{"n_layer": 9, "d_model": 160, "n_head": 2, "n_kv_head": 1, "head_dim": 64, "d_mlp": 640, "vocab_size": 32000, "activation": "squared_relu", "norm": "rmsnorm", "norm_place": "pre", "norm_eps": 1e-06, "positions": "rope", "rope_base": 10000.0, "rope_fraction": 1.0, "qk_norm": false, "attn_scale": 0.125, "bias": "qkv", "tie_embeddings": "early", "parallel_block": false, "extras": ["some layers without positions", "some layers without attention", "local attention windows", "gated attention", "capped logits"], "init": "normal", "init_std_qkv": 0.0758, "init_std_o": 0.02, "init_std_up": 0.0758, "init_std_down": 0.00894, "optimizer": "muon_variant", "lr": 0.0105, "beta1": 0.95, "weight_decay": 0.037, "lr_head": 0.00996, "warmup_steps": 200, "schedule": "wsd", "decay_fraction": 0.599, "decay_shape": "pow", "final_lr_fraction": 0.05, "batch_tokens": 65536, "seq_len": 1024, "doc_mask": true, "train_tokens": 285400000, "steps": 4355, "dataset": "wikipedia_en"}
Each number is 500 + 50 x the weight over its row's rms, rounded and kept within 0 to 999. Layers, rows and columns count from 0. Numbers have three digits each. The size before them is the row's rms in percent of the matrix's.

# layer 6 attention value, 64x160, rms 0.183, rows 47-63, columns 0-79
098:477445491547488420570516509438496532550454470439438520540509507501473510515427555519511453510491532558506546522444497452541519430565527483473498530423504470477468481555504476476484464400548401552415527474514445498486401449488528577447519502
098:451591485421472455502426500489572503488496510581446555540538540479575530502519465489545502517505515403443494508502520482533543546506499508485539546441464521510416495539510534522520517489559562665515511455401527475542505564550550446530391561
095:436524396581497454495431529517499491447595501557451483491608496517548518492511469538467581545486529507474419478533486439480499502535418591407459578466534506537513498531511494518458431477450556435464559579401474446514487418497563527540494555
095:539465440473560462492551481412473546536532618584472468480461512447512558449529482535527518472482594491560528417588492507484481366487490533525460446518491513492561528482528558483594578566566484552531460532504612509492569508448512444610386449
097:503539435506484510518433470396561551502473510567483557519527514548473540559422586552515487525656464464472501468487522476578551424564531528520534446411489469480476572541533513449473473491507539502583440460449505497517531471488540477473425459
099:476464514665526489435491486492425489460511607478554456493578446539463553532505411405421531571536534523548527558478484490392534501472426526538468462417490447468488555468479475498509473550408499477396545524526547494542478449584426555512429472
099:523483573402504470530532516553523582501456511579472394514422532536587419455473453469583420505512438514523515560423436409539576522436508508559476561463455394521480544456451487496432430468462519488556591630552537526480557444476483481557509502
095:456558556581447570388471525474503400473438478490514434547536643513486501342581506526449432513470507543511463522388525481499533550466576448546405506504515499545510405599387437512475450529548558464529529447520505554497493411468512430530506508
098:510549471558563423592533571500528554517405493453500513603474523458579669448430388561422463467509498522479547484504500438487557454481471400520589491563572555496561424458532534546388521457499529509466422434598504521508479468485478502476528548
099:495492424502456482461459526502496536535490530481511548415508511517496459475545585481469506406507535476456484595426442426474503486469448536555484465491561430558540568483527474483508514636564506536465554461509468570410522497464433542529491416
102:536462552566451527535439505668564427510508446525451570510470455589519463528499427395427557483506467512572460486503512473490519514491579506426513397473503429569542439502414491518606514402544471481551498547555398506447611510487492530505442456
098:552449617457453485506560385473489530600498429491644514472506487604444545505547506567462555486453475386507474482432411521460554502501454478435506509454536489452522534483391427495547547508617432519537474570480499517474470475433364479517496533
099:480531366384582514470497528544470500473437452588508477506542564475502454572502475470508525521480435471532536492365438420465558412463428454517519544487434606533544455470442560530578489543443478486540433541436489421565417474459382528457423502
099:602517497429500496540423432533526525564461492464487559517564434462553565531551524405563406569544463536379580477524540453533470536498628544419414492405560508469512485427463473511465389464391438551553562492512470498372443428449490471575549491
103:512512425561387487452494484528453475407518387541485494604479528524435569583506500538521472547575545471513491438489454534508519489498500552550557508526462542529555374515498545521536440565512422516494583434493535502563489401608522553515586438
097:461454566499433627485511531545416587414529482459545510563548467509553517437612488448516460531515462538515481446493469498542511420460499552447499564519517499384570484515413531591491558490518476516447531548475495507406459544492566459516471567
099:555518505488517511477479565536524436495535514605434535513509489467479549589507512540532480431426478532489484374470425513529472449593465599619569511403520511566504480502478435544520423450518560584488485563531622508547508532448508583362572448
# layer 6 attention output (transposed), 128x160, rms 0.168, rows 47-63,111-127, columns 0-79
109:479423581462618523540429454501563547512526479498303547526462558457427466487480479539527483472505379534445446485462502482513532530467551467495472455478477476489518497499476480506523542443475518525451536439516492500498404410547540541527525528
097:484536498523453574473487506440528444531536522537530580526591511468468424539487511546492493506511541369526544514524560489579455459516512474473558501524474431495481566514472498500496511448527547554517515515361519429615510494487633495521515515
100:477517429517524462488577530558482577511534564457486557548463516519564566510475443524551575642562497496439376496540447456446577412488455489552519525491580487472539566621515459520522540493470517452498494565446473466493526560463468507533456535
104:510505529474512484457498412402451540550559530613481537519419525548537508483531453442498571433471505573470436456618567514477553428566519503521478411565482440516663505511590546439465567541502464500548509507503521407472564516475521499575476404
097:500488471403574491493472508367533512501382575494441468485517500547456533461466461551496459512525517385478518541492502443565457494457582489501532470410459428436485496464493487506482507505534556477592402569489483390442563455585540522498498468
102:446519473568454471476469461542438441486561523540528468388578531480480491513537477343557537552512467527549484558488491451446489464539496545450505527475423446507465585479524479515544427502425544571408551491581527521522518440454560556471493504
107:549491470475524512484496429503566547432473432517516339488497564567547465451497403424528399477562432503524527536404474473491482427539530490505474548506470351510440478470513528539389454513405518459595550584513474485501613466508459453519563499
103:410523509511511444496476621452489501385604473504549441501438474468398530415553510623526488495548453475526565528419545466539476497514550463499491489433482506598498474569461495529597462574471507520507469579560530452507539433432542460505564437
099:545532427494488481576498454545467475496534523509517462513500513475548505525414472586390459450430485549455490500467527429545556519497536483465488548457515554501507392527484493505477553560533629424526415500485673517549432446493495520433475507
098:551616496501550531545528458565477616518474467534541553472485567583515497506447538517480495459469516486472511519496459474447465530477464511536449545532449508456457536432516558492451488523509492444542448513557517575544553438365516542469476497
097:552457516554487504552403472514562430612463533525531553538469470499475486394499463524539561471448502530556445547526435415444480462428535504433432428532508478559492533484487522575568566405510553579537510526495367509407565444559539474481525533
108:521452519470456432542582540480445475503486418523534548560463502474525519428470456516451547555562420558505493481545490620572451507500424459496391455543553490512568510546403442501568529541514505544495535571509507543500572437410384600517496501
100:554437501520526501396571583529575528437497507585525473578534543534536533541481572524509444563545522516566589497452514468556519430403513501466566586477443606539483565498539486558522502576559439478560508469450416534579469558485431539423441500
103:524604539426500508471468490541569486506448484558434475601522516401492529564565538450533509563550497523490642541613508456503476480536515447422494559437470410427527521543615543567509433535454451591509509542518535536435509460493523505535479518
104:586507507505456475504558495563519591529498392483449519529481630499521545585493559530365487527465542518503448486564509513515548475533522469576466532519495470489514528545450507538505420482461534540467423481540440567525459409545578487520506479
105:488434511488411520546498541477436497446492432518498494662586467480484475483537415504540485525462442528534453409483484496537571410489531529447531519486463493442546492572423541573560579483558462543438530531442535431524478639487587539492525574
102:474532448469507420547553530571516567445429593531465507490556508579480473495528559501498484462467539471509589440547417502398509468453421480650447570410479537540499462532522471533433544486483480530538464549464505508582545567455512439486561496
093:465417520472547478510519504507483561440442489443509556514498501505566466608455550564526485471547388611521587437467446438519512353528455559437524513445459534441512559613470458400529473424626466444469556489443510458523478480497524460460542523
095:447492410514452480560511480406530547488495523498507577543547528576490484580529472561476512510441556496511462512516499594578525465519498491402522563448542578438432519565442514533531486624495474539486462443543495531501507535512467540470525401
089:488565441531493475562392489482576439438569536489563453511564502522487415510537522592505547521487518513499507462377471504425443551489513562398438513529565514482451480486493428507418544449486441469531470521505478530515474502497481556561551418
089:562491407532480496392581464431424483521467527572517462517469481436499587507426462431520470550416530499514534476431571495469503452492536474597549496619533549502557589482542517477584563461473461555575488505435566477568573462546416515572495514
097:487455508460491529381475526503578514374473483562444391598508608541563558481472554492448558490535508552467494498523537541470563549524636533535458507543565513467493505504468430479537606506486476464525545476497441467496513514516530464431438410
090:440494604474567366380427510514572507446530530498430535509606472454477447500491520548476519512502556451462475578513480514441596520431453419463503545468539442545435550456533559540457528533563486410433422545532453471487497481486543526498549564
097:505489509423470553542544552582441505544426454493512562493426505521523428458491482446453409535500516558485394479497443388499555494445537493469454432459527523590484477489401463509542401564527516488581634510605471532475535553525499493537503535
085:469561554508400505455442462437544456625556549458533490525543485504505519533572531527553417436431432524509416566450515555540481443461487448499418469536510474497493471493478496470536401494502515565489528548455503432563479527494575521624514514
097:505446482427513463454527503500538554528538445581537548577441450464487589563535470523485523563485438484618529431558454499488552489523419482562536524550460502457505436556578523514495540470501595515516485508578431466567468418467493491459523590
103:417494464417524504479475439434502416481463617532546517493524491573519570491542584515520460485404505472470461467510525413513471423485442573479475547480466537513524602508479522492485536535567606502457475527525568492440496515436492444549479555
100:544563456596396475515463547505538550463539490555473500554503470429578551515524474477511487445459627413509476531359435496478498488424484513464526493505521433544493540513524452514507498418493542520502497555577494385483501521429519407513467493
089:488488523511547515432597444592483485433512458427503478395548556535499563557522539487484481536480454447457465448529481497457562456506521507434542557488557509550499562467542459432532470533607498501557444517390485527505447491472424477579506505
101:500510495510572545540543471430543531446449508389496484633563469477543441567495525427532572491427520508482477462477506449499549462489406550434461538479484521514497580494567503512553469467615425387536449561582493568527558465419372489494529443
101:556517569512552531549469462535522534558525491510509541405574483394426539388510446536521366461587460576435520504469455445593528528525474546453433532500501527417484510463488449453442463465406402514597470536446517469548472453482558496561483534
099:419484446549415507453442446480468467486507477451475517484500509458482517467483531479401526501497488443578581573538483497528537506561525555502517506505587497574524419528517551530482514558538435474565602490498498437545461433494397445531556427
087:476573537431474491467480504546484570570550633586498373499558489461487486499472451443545496527505523586512500466519491490513432527534549472422489534520435454476470519473398583503406448508489540456404484425461580514469468506490515468554455589
100:508525494499530514482428445479478507482531479546590468492507501548491643534483495456444499469550450418530527492469407486489508509519518532538490497479542512467568474529410495576506391555475395475482524621431553476550436362415594509516489471
# layer 6 MLP up, 640x160, rms 0.142, rows 0-60, columns 0-79
114:446435581475489559451387453525455505546516511507432433466478405420469603451645545504603455493481511582500442443525405461412447481493535494457491471491510505535517540365488487498457525457558521518533575537560442494461523470515512576457534465
090:537539498508483441514438457495502474431552530529461470492535541515526479487516631433537463470585508372483562502519489520501465506517480513538539428505490536373559464453480610519515526469490615405437443496542471476411483429512462471433486471
099:598475532543484515587484600566488574546536572551529527567311455436455538509445505509483441509499458535590506549515504480487402475587441514496465538545461468460520485582509510521471512463542564564438620482538498572519521553408575487550480505
105:414527461564486433458591540452464487548470574469480424574513518497481601462473440456521561567550438535572443495453489453407528561524537522443557556413490489470520537442499460504471497553518552474478477445462505480478486484534507506517619474
107:475525577519483455522472570518501420517497453377523500450519524517463484522484501496407485548548607597468542579544491417423520431556547506521524474412582537517564533454437503408532415481650494433487536465549478494509471605645505442450499509
104:403534495491570478482545534498519593459436494578559569580499467481486514471511521468498553525534579575558527514535451455520522525420426533536516396506487450465557385478502507494546575570511463487426428484536482521565477445545484461411447514
089:499479539454512432450568545448553428472544449497528621453473488517570611557459444426486598630483497477494468569495521533470499457517466515466487487419456505601422479477530491525526631428501513445516548448547526576499491484454439541555491518
109:502555467565450514443585410570510477447473476459403555502473519578506479538514585346526445530454411524500457512505573520430430558544589453479547465436505494570568486599545600447516511501574575549397463478496486478508481570558467423459563500
106:508465442562493470508532528420448525535592499508527523483538436471419499556479455510442584431484553499467585608479563587456520540488549383368520441535449459419530509506458463440475444470547498532511467530540526492496478496541516462503499537
099:487552506492482486562410504536403595521444567524506411518422508477533507473466457412456557456465545428453522545527474515431583444463461521554522548543479555493435427530504555505510425538538470496478455453468387490453552593436402574493501415
098:559474453532556395468453418435504495519501470505466530573560477438530606498474509607572554575463537558567442506505487478489540481421518569570561405450431534534456558506439415511494379508507517541549518497481436459495582555557532511542531454
093:477461557460524552528494548481511548453556526575534543495423341455446448565464470490581441534566497503533583459474445422364425467540489534437641468545426520492533461452498587517441419481516474527489459519457529502449524448458528465530495545
099:467519538560539473475377483465438541500491486475439479546561508479517468522498503445485571507571521544447460602568592491444466437539512554549502550483484533458468506550472598522493499523459484435537488416457593592507455470588379496561492526
099:417471525456461498531447510500503466492540525419540474524543625453440427540496536584519480556481437550446534600524461441567522557517494482484429487474451428445461556545517446442510425553468479519479410398522471494454452525506470436472465509
120:444486449421592524499546503533498471575415461522513570493446433463483521539491347493463455511574524424493524515509491476534504577498483534473451449499453522539476504558515403518578518550479545553573566450421465468560530569560469568440522462
099:524481644604467509414541595547468515504484495559458470513488504491451467430503476492541498570569488439480503602419444505514541518582515493524412438509365593457437509515524498530475485471464555427532432448514513526561430500414542532515531454
124:407480489494405542586507447538511563604471526488501538487555507481516495539433565497515471549485513499495494503580488521492482476406511474490542513554515449436556522478480499488519428492449457436550405533489522471477529510582456525421524486
105:564504396474517542438473532619486478526508493548528559549459496446500546469539541488435488554481467442551422513518450528423545494540505490477493498517543491542608573422419486450541584517535482544519573562557552560564530475545483454480542522
117:533501533525494415538466540533454494532565529512413436554601544487479608437511490397463495572524461491543501444486580439556475501509572624489574499541532486482484451500429446452482490432471468464536429516520487463490601521460529447516464492
096:497455434350506462550480554545515393548520439390572481494460461452503495477462543499353526569470418488533477458547543486398578611482429442543526385459545409493486549540537512551496492477568451559493497462454553554460532535535486580537478456
102:486395531479456473480552575497461524570477482537483543514549452454555443495500481472488556537458504478518494504515591477523550511536495500583519558514469487631505474531374465507500588476479543434521478563505508465522454473526459616497499552
090:545472444468585541531515492484529513545517477524524490594583488548438492522505520567552503500426500531515579538470406571502483535526499578454476542540502532464409408427573451476503513478499508439509440562474517468525563554518429501485508523
111:488562556482605519452347472482448523492483562509430501484479415428515518482490496427467480523590652520455428489426563489497488561501430561477512503519474512469504536516488570389420437506493557514477499454469499535469539496503447522589521596
109:524428490515497486466419434463454446456445541464501478502511525516555571465539437475567596635495553529499542577515533504476499629381556501565576608438481530529439580443569454522574462477537510640455549530552452559532461599481541482414546531
098:461470496547501567607559421456489495437533584523430565526491470464506430475481503603546508418520523569521522540433375530525488460499430472470554523502489617525473436464567485508490388546559485530514484515521465477525515481473524556489512507
107:561481508588636532527571460465554431526547514613548442512466501500445467537523598456451504549617546497554456487448458554565465567496505476479515610631616414502531502572501518518440520423539504499513510429463439515507494526442500552429488451
114:460485489532526481662494535590445580507461536479459471536446478544464480445513446510513546511595530445514463525529480420553526548420417489462560437433438569502508495540525421488494472522540446478421498536576513512534507515516484589462515463
096:458555459551546440426494461553608541538651454389462493453380461473493458438457505481591463464476517497450444481551491631519464445592479484508407450530473465593477507505497460531508534519508516478523521469520441465475468537393457513529658540
101:553461520546557525478496507357536492561424424509556484433494473467483516482501566477495587532503519508514508499629506550497547555486473530503530544539514582428448566496392535570463398525505498526582435416465562525448473524519518478518553469
091:507555596538516399557462613584501415519566561456455515533509425441495453528491477515555578478542388463457410529510511515427535513459455490487524452511436420542465440490543487472467566518591346609484458406503503474510507437501452459399457534
097:578580571540498541498518541435438549506512483447525505496527552482429482473490548498571528498382531520523451495488565505470472576490486575528396528547483486571450484496458481416471448590515433522533483552593499434461451528569488473415463469
102:469444459517524584522528476524443477527477544535569462529516498420494562511512541500473544549440496449422500429563502554456533531554524444547434519431511422542512365445600509532484492507510443536488538429445439479588542504513519507469488458
107:548483471550588434507515582555466430443485474514503535548507499517477469529474419532510531546391506563548530502526495402441455602355568516540443550524429457456548472484531458521431575539528548533535548477491526408533469434513506517508523460
118:487575480541533609514589479507442535464582476525529466501544577462445505488471558476498587456477538607514434425530465475562484479511473506503556471550458442591498418503542503485460477425591610504569453480517437484515472522507483437491532565
093:467528514464519542509552468489498565494531464628585480528485486471457515514482496515478547513490494549500502471514532522508532597504536423585530486475471437536381476532535427462467494389516526532463523531498577520428603593588440513410424471
102:500516482503495473492550524504546553563540467462431505519468583572545457574566543507499415509424463425475500546610607590503493503444548513442618457554493470437457466530577465460514461508472474467539483493574517458489487527433453518531554562
100:519443480443403640501503468535478493457530503498409494494526484537523484636498487515503469486418484544452458545506505510573552517564528541518402576552481528484427509456455498530538495539538620437415456471575469499453483561435402535457452476
101:586561480533523485492560583452469524582403504477490531493550414516446545444559470512501534476504513553491574541465582444524575475524496496462486467494474468415507601431542542462520520536532548436510479459462399489430493475424530492493425489
109:521417480520526483491453475576463383523451472487520511517513433498448355497456534477588527528550491508524492505479468471477436502472527480405457490566449496521510443498486528552480534450488486425474581471519491477493551529476485446482459522
102:558569450546560541551502441437496561507459602497533508529476559476488565531523515506534528497516500533468414504545399458544543509544541567470549551534497542460464503552547456563526518497446462504423511477478438514481452436441500479550479469
109:542496482448532447480415405478453503464505502527501425538497550504499479416460484559517531461518529481467499544531433462392548556592495444491478515464556537578458641562475541476461454535533471472475557451407489414513499447384432414430445523
087:384515508531519482469444543512534387484505397616575455467554424451528520491476541423572524430505452458422536489582488531515515532520494542452444483586502452435529523538539593529504594412546587558518429513524538504443583437527563511467577563
097:498412415450483411513502595485504460485441546517524514455432469593590557568535446487486473477466434416472525571516501485526458505589464514486499444526491490451445516411443522433579476492545480589479452502477463529626506485520464561561582408
106:534490554460446580594466384475529610545544587488519486488500537538488498550529459471549485469506366485487536493448531534440590585495572477548467488518519485480496543576474458419446545509566527641434498484506423500492528467459462522421465520
090:488546479498555543390470501446465490554480439496472431502575458453439585486475614427468553486459488435584550448467448591540515591624560492452469551534472503553478436506527466592413473542508542525494532503488587522451535517463542554639458489
093:534514518495595490410482448468513445439495503555562577504493472516514414542457472476401543588359494542500540534519392517456493488428544547517528568521495458529517467564524482587495416536506479458392503513455467465483558504482488587458567524
092:461519642462590618442506577496518508563446424478501477507550480496603494536498532510489330554563439479560481525533464506470522574442577524496486520540468436505519388566574541489562432561603479538475485515509461475540523517587494525436454462
101:520516561555491512480647600473533493476532490464591549549470535512506501454433466447523525474464515498488520514482478477401507517435551590535421436540408554489459584472530515397542517376510467532429432428491573520466523570496429571437442432
091:472416490533478501529506455592502563576600459443539511522378445553475473565504413522575428540423454494518564469553560512546418468490524418436522482512579456514539499556458417473485513505532536500450541461543562455522543561530512560487473512
099:489453534558455504476503591522569458387463486510402525470539513538423459501604496489458480460499500504473491572474553572559410538526568465449473460471547480538520458477493538477527578614500521382503517508551440480458445448416417457486517369
090:470477456597565527547394510572532430404481539521526456499469494527454530475468511540552508490455596539509458480532505507518520484505578496508451532577561542455535497546543441511505502470512467458495543598518493420548490469397488449488550388
105:538429381629559467535424486500484608492536445530430586509421565538525525428504531521480473479478568485492488622494511500524513431468458453561441617544488491454559577539475482497506540449510465443494462478487408448517494537484444387434488518
095:403555527560444451518518529523486530535514431484456496495605502611453571536499501550533481468451508585480501575515541470489527552489639446591550482490509474483555470590544487491448434462545518418484553549478577446431436526596442419526485491
096:473434466424499495522523549468544518453490423567486448537465383537541484442600486515462476487427531480556522499514381453487594498515434525502533460476452530494516540524366446488528533510467483448505464530570496409496477484542588516445458566
108:511574570625503459536431485599568496543462474475521474549557505539436518464495476552481546546459539514449444531433391577575618512456510505461543447487483454439515479461475405471466429506432479473472350561469519491493431544531416535477511476
096:551562448591454439547576480509554581482468536538625474480449551488445396530537478431514565478456522564519482487542474562408483472422462421420543512610580475482518583495590521556438431414490509472491525529562441505494490417503478461462461508
114:475557528498577555537455450566496396414411531634454395476499466572506580488482469570495509535539498529472538479541536514435489435485556516487549524498497477543548413477443535532582435552506583468506481445534530412569501490451466499525579480
110:497527418482529531417533530559523463555523444567478514463533410444540573508560485548482576456471448561547524507526466524483508469499497476489640511531562425570503505549530384527535485601523576500484430505427563403426377551545499422459518484
098:538602489523466432537510455485478540479480490537486432468475472536613476576460434455521557536520561537465488471473441409518372473498509525492595556502509439522483555520514582476484495472538522598492438389482394453448401497460483483562404460
090:472529468510464536562499485516559527477547512541572555512471441556510504586499423486539478488447521435442476455499466479525495567398527465565449559530516509624489533471476566478556467444592399469438476575585483539429486466546522428405543561
111:523467531540478463545475437429487531490501556505403495428557473498477487501526478481416538507556612513520519526441458633479506496508487443561632533554457476425470612412535452435461502471505460542528474557548433522440473477598430528465481456
# layer 6 MLP down (transposed), 640x160, rms 0.0733, rows 0-60, columns 0-79
110:606501503568570509427517509591537610520531504544481608476521563486484546493535554445509497438497429626493489463531552470449543488565538535584508485531501487571477467475493556600553499554450515546454475580440602527445567488468556561493427512
102:391429569506603537445592598519571542485545475468441513466359470520509428525473537508467487535487480547476434546577557507536485482501441432378454509458547506578487544499490469494499530545568458562497524463527579544533559550468516494501499537
101:468543555449574360441490483486430459543443476460496512465456410492564433488487574449472483516549393540494441552613495497423531515514544514524537549637492531498552518475491528526448371585454448532487524470497483571510449472524597558496520538
102:468507501602439386525512548571410519520426514522472501518447404529541538580533461534469473496522520540564486500462560530496502486608430581446571457464572390474489520584466456538519511520562494541542510458585516548542627506480534466525431505
101:519526426478479450467418482398471561477514437486473477525493388428513544468478458477502416534475519606468520430513593504527444513529423470498498493487530426528478544562533616534483435385521501512479432458479554483443520513442540528529486457
095:448495529424462447510569485475594495598604514453469530362454489549512466489498435476500431495525436508554514619495494450479452545559618560517472428513536503462494568562533472559492501414471419425530480427454493448497489616565477486501421465
105:466489537452453456496485416504490446512536442528487489429469530538503417464581592517527455440467493528459443465482418435539462415578482497446622472582575515408551452488488588485534448536549522496551458505552591541515505519541506407481494540
107:462501477515462493512424431556526542577565540548520500551506526426471450419453632494423471527544553532498465567466499459469491485447426527549426518480429503528457445461498548516569473489433527396411581535554447410465450476545492445457439481
104:588567553520518527519471505579500462552454661512477466531508498462598444544487459487397450551528459499548666544632523533531470507490473460529528476501520573495466466485475483511469546523553579485448493598448506492479553490539444452505462425
102:464419518473505513522483520531546443538511587506470490457562603589494486493453497508508488538586528430493482533487494538521459490553501512506577512472521493494397513466487528430520484541582461533460478537506552583514582506601452479452456577
103:498458538540496444602381463489548491532508490539460526463507422624507489515415553511599518546468539401527426595494521525587540501487448542453427522560522603542444584539556560565448447473532532545450443513465483487563423519483546471526541480
097:529363502551538518477637520559554548470442527531517516517509558501594490504518492440491603389379525521522468504488466485544539581513486435568484513478537549441495515514573452494484552494504536420499457492568506452531506473410440531588459528
102:472512532493434499448577470493427462506532497500424376440534461483512505501443456432560448480533505510512428489490411509408523563436504423624452484528396502524497467485441542454571499491545501521528504598524446473511449446543495487462417499
102:551566511467496422558534527469569549455459444571454545528471560508481387514462447534441529536474538595440475497568594556507560477491553556575524646556563507512508510511579472593475550398420511439456490559476531438551500467515481529554558537
111:549500589481513459533453515486482408533486527503542494611446505517471432558599457490419420440511546430489517546548531524494501486578459586511448449557505492528557532476491532519445539515526538444458499439519448497481536414463534648497463511
099:491559457435546500579423457640416476589452568490481539487629491419490458440426452527502563557505488557439430520473480534548546521512567438576419483458405421540504445503483551469525541598531490387471489515440506415511496568518390563457415471
109:554575532540463514576463565430462552463525525464481573511492615438504563505421505557403530478466544472540513536460463524447537428453545508505584466596537489534583535398396555376505437393472473489568519525541497510482475464500513511429479491
100:513458535494475498514452475353497526540539535517485442523508484476491445535501429465542487458490569546570470434496515410578552457475507631519451564437501458560391478490536487572513377412528550471440401439430454491378545492483413573547463442
107:530530440469466475497476539505484419526545510523432423506609391484523556554474461538450476521478492489560536397364499500511464478460462476521588592549519498588451504570458515500476598469440497582503443484515574468420543480453642447522533484
102:444574508453506493482505481524556500477540490595415448460464633509483514580479494470441485422417460473547435513551513469497468523480390522434492484492428455550450398467472508550497584481590529465501613445493456441593440430473473449474528551
107:607484511561564507534599480568488536515515389484495543463425500512527469499508543452508507484429520477454537435456486500465474541415465466377459464461530448473477510603503501497523492573519546474542481520487406411491582471536590429497479477
097:470570504500416529511569494518441476473462485575544509573432509607529480355552583507491467551521550556481527581500492443530518531451493576407340487507374455574509339494478532491429471491549527519448502437562460528559561499551505398497439522
098:482459481510467542558647498488529421490454450434512502536480542542513489504507493475478567513424324560520564512542464537496540472497524496531549526480518454507501404464551487543510507511529451539461494479504479489528499494488561495357541343
107:469531554514498514356563581568504562501451440493537534503473500438541424415546592407396487517441410507474465526473586551505574485460517603468449420534457478566502572472493554553521488463551483519545537502432544603459515450537581474479445488
095:572580557459555512497523429515526512473558534406555461540489434376429521347547494497493475565423495503552513463518507435519504483587514571612538479489448511586568533406520502543629521460471494490477536532403512582524559472563523542469552519
103:455465451476584467486503452517470471527472474489473449437469447582470479492433669567511545508535546427493545518490550517584499488553567520435508536437465431377497438571441555446556429552528427446446588550605582551543557514499535508549446583
101:568495485378539466526442524443477428573488442422525451519505435546509514404625547535471486519616500399490513599614510449521504560560469489451518465566483503489590520478406582538491449551476459475458473482544505456452475469472544520368510552
089:420486515386568498533535549501432516439448483532471517485517429591576498467488435530414549525593510570496455463467546447502448555536524469458473559540562552485489485499527489534527507592503556525517539504475491535595554455431457491529484408
095:478520562549515483580571498596557497479420519390436505411582435496491497590476461433433560454536535487415509476489563537537534490510604415499472507477556546412479451515529540429488481520481519540522532545409482462454539344491548487500497441
103:536473510513572499456544508490532518492457469542505441583396463589517600464540561473438488519393590536475581507468461470604501493529492568438501484523497425430526541421453492523510469554513555524464570582515597535429518458505475437586511470
101:453518461407543579598478479480464499476491423579443428482510552552491492517513534367457508484521471528418451454466532437501502546451511559451459398547468497419477545522449456436461384489514449510574528471467527435577499596465474481474512452
102:489499488432433514503509476559484504493575583457517506491410489580547500551540483421479567520456475467490468464383562612463444516527605595444541478458435476598587517400564489462528487513564481486508465506518530565561503485422443432478472509
104:544550467505427464540437460524505475451520453539501444491536576574454623577606390495582538467536441513497607562467497474499499466611544452505513508534559546454566503557448513525522457564415501524467464553548507476528480488540585498526487498
101:448498535508497481518503546567510540523559488509541551495483454524360388482496571496455440449535394489535524605518552493427492467439470475431494410484500523542381574471532463457544554532512453507470483512471510412536451468560450519495458551
100:460486494571501560540618499467572619443432556451424486570455532582581406493419451627494496443516553490498488471557521548513561552370568525503498507528489479517510508488513466452532491532462508492504438440633448512542576460490494520561550512
092:390538500579409482483532469492535452449444482577538429543520424466424494550463446493648648484542519528507500440500490460502431509584497494510489522505476540610479512498568461530530537468375522494493449454431528531525486449582417453543496470
101:473519453452588524475603547569518493499455512525542479487543532571441513491528463462466521504541450500494497337478540521524474519482494517431460512559407385567593481512463455493525541473610490554590463449452563588463452470513486510443542470
103:478511500409609425551462394433535442475552508516524459547525546481558436495492551408488445547490465464488480466551501481479528499423599462546466527496516565538553478543445505476413484514420496549497482468487570487559471458505445542406442558
106:446546456405575435533473394389496471445547533434389484425497489346466435521516506507552518515544469564488510466571419540486503432508517531481482532456515576432521485546380459503472428492452467482563504533542434485519567631512513558434490540
101:452531587475521493486542525504467437510466477488443526562488520486466555555557558456536438501426521482525440511453489591393506530448587538549581402563494527548472518447609480523485492478538475510551566502551413428467547523413387490480431465
087:544484445614522536450523532482366473529488504483555512485451466411521560488471469471608496515539498538496480475468446524407496547438522473549473405529389400434553489445435466518446478486472447501506517555508535514439426478584492427463495492
091:523536539447482592489500559479532577493476537425460449521465605451413474536442510528472467591580602550477506413465523474543566430479548429456581522440509524452489509401492479550512496530469513502485518540431493395510574521506477516485392467
100:512464499567501559591520405499590581448516454451579536467621466545413508486519495507568540497476497523517495435525473473507534520459529473478489552437440562578443470516549548449524456465514525472456543433497521516522587553482463446537515523
096:457449474481480426453395552469448500538426433516551477493463457641486414471501489465520492506496624464499440508548495448461443553530440484600507445482504553610535435498439528439483492433403540526435447488474519497468494471500514467471410538
099:519433615511473416577543447550476511468476446502512545448538556530495441533446385501479458506524386611533545509524472487524432468480511531492513456469525564550547467573482509498507471569504596431560524511527460462456494425405535487496486519
099:514496456512533579520527452502481557424425528505478467435491586428619548460447485459514570549476517427418493563472481515556473564508455520519498549556406462478474496497406412451502569423510541504518521429446589436511509527495574447581511566
095:420527532454407519545489474558440458564529513657514424500429480505557471463501514537491520522497585442460456551447413504501488390352495490435456444499513525464577453540472519503413519461473528407503451573460448451530496484479500538480515538
101:477510489524551488509496440582495466507448553589417537553545471539469499519472438589459499428547522499504515470513582502450513498533486354422414646488546433470440506574461637445508409498449527495444503582503439532516424462461459564584530507
088:604522485497543509460474483505575529458424532541469443479517551479500497429579470565536568499534540675517472492489490483403509526543519531574483554542517452494414542528508468491482482548524577513403442482485544511565445450490526468551480428
086:469445469517532442522553486487422406537464427479478528568516495439492462420548523511573535484506519468520509470468437428476509469499483439490507577480513514477476561405499455518492417442516400528526401490467459513515523420503466526488504372
096:560526568448511499500460453500430513464465449512494589446511507490587415452539475457518463485466433511444361482501517430485547466499440534482584503480502449516450597504528527508521438490470532562554434428499413469502519475563455504489477545
102:396494532460506536552556483496504443471496483461445435554566495443469499564427514458497527481445454530600601497518493450467607551482518454438523526399544447466484476506446515450468507519434482463464441496605600535491533526544475545490412583
095:562523475359526568485481439411415509458595558451396530429564402407547494568502466498514592383604509453526503452434466613450435440521476488466525520472488458482509503502530518491539492523478511473552485506471438498517485489486532605577584572
091:456528526497495510409447454399493393489483526556523459528531462518443566554368493481535519559562466480538510492543555460429442499427492505508455475529442465498466469465575506554478535559459566470452415433412550488488528482489479473564466458
099:452495358478509447485592503449432522551438523520523491494556515453579499509529459549449509474407443508570542457513539430447405432617479490495618488507491570581448420522459552451561552461518585540542479436518486555577552479420453509418464516
096:474479608454423538427565512493515495474475509355462417560615444529491516540475468503422579450535547490456518453481489520407503488579541463583521453493440491466554495467528513570497556529424516489475474443572513441581501493523483549577510544
109:509560531459580456496515581454503360548466502481474535504502601527461600480530433467543428507464442479505456530486498477463424506459528514451598438520414568520512464575597402457378570475560494488565544481568587485407492438538488502407559587
102:346556540417518562496455568498429450492420548484524478503528516479535508564451438443518377569566452485470482542386542557496478414510598421483516502576447480447475503525539529464527490509511395541530438627558515559595451413515547539545546437
102:501418474524522572564561512479473547513542461564494468468503474549431525400536518507372446494540563472539615498527499461511465463481499492482445490503543551492593393433497474479474522395481520569433553568431576483496467574541566577532480498
093:472529413448427489469497524503491464415495448511538554497485503545445524558475534546423416471535471406555543572476528579493452547562533500419493465482498501444428520471538461528486428547521549536371541502423543550395473512503566549561500533
108:529562519512461536495467552538447486529507541399581532499482482440422474540538550493510444482537483496515456529576445539459557482451459460520470481434610548503415468423522495583513456584500510488422485540474468466559507471605423420454475363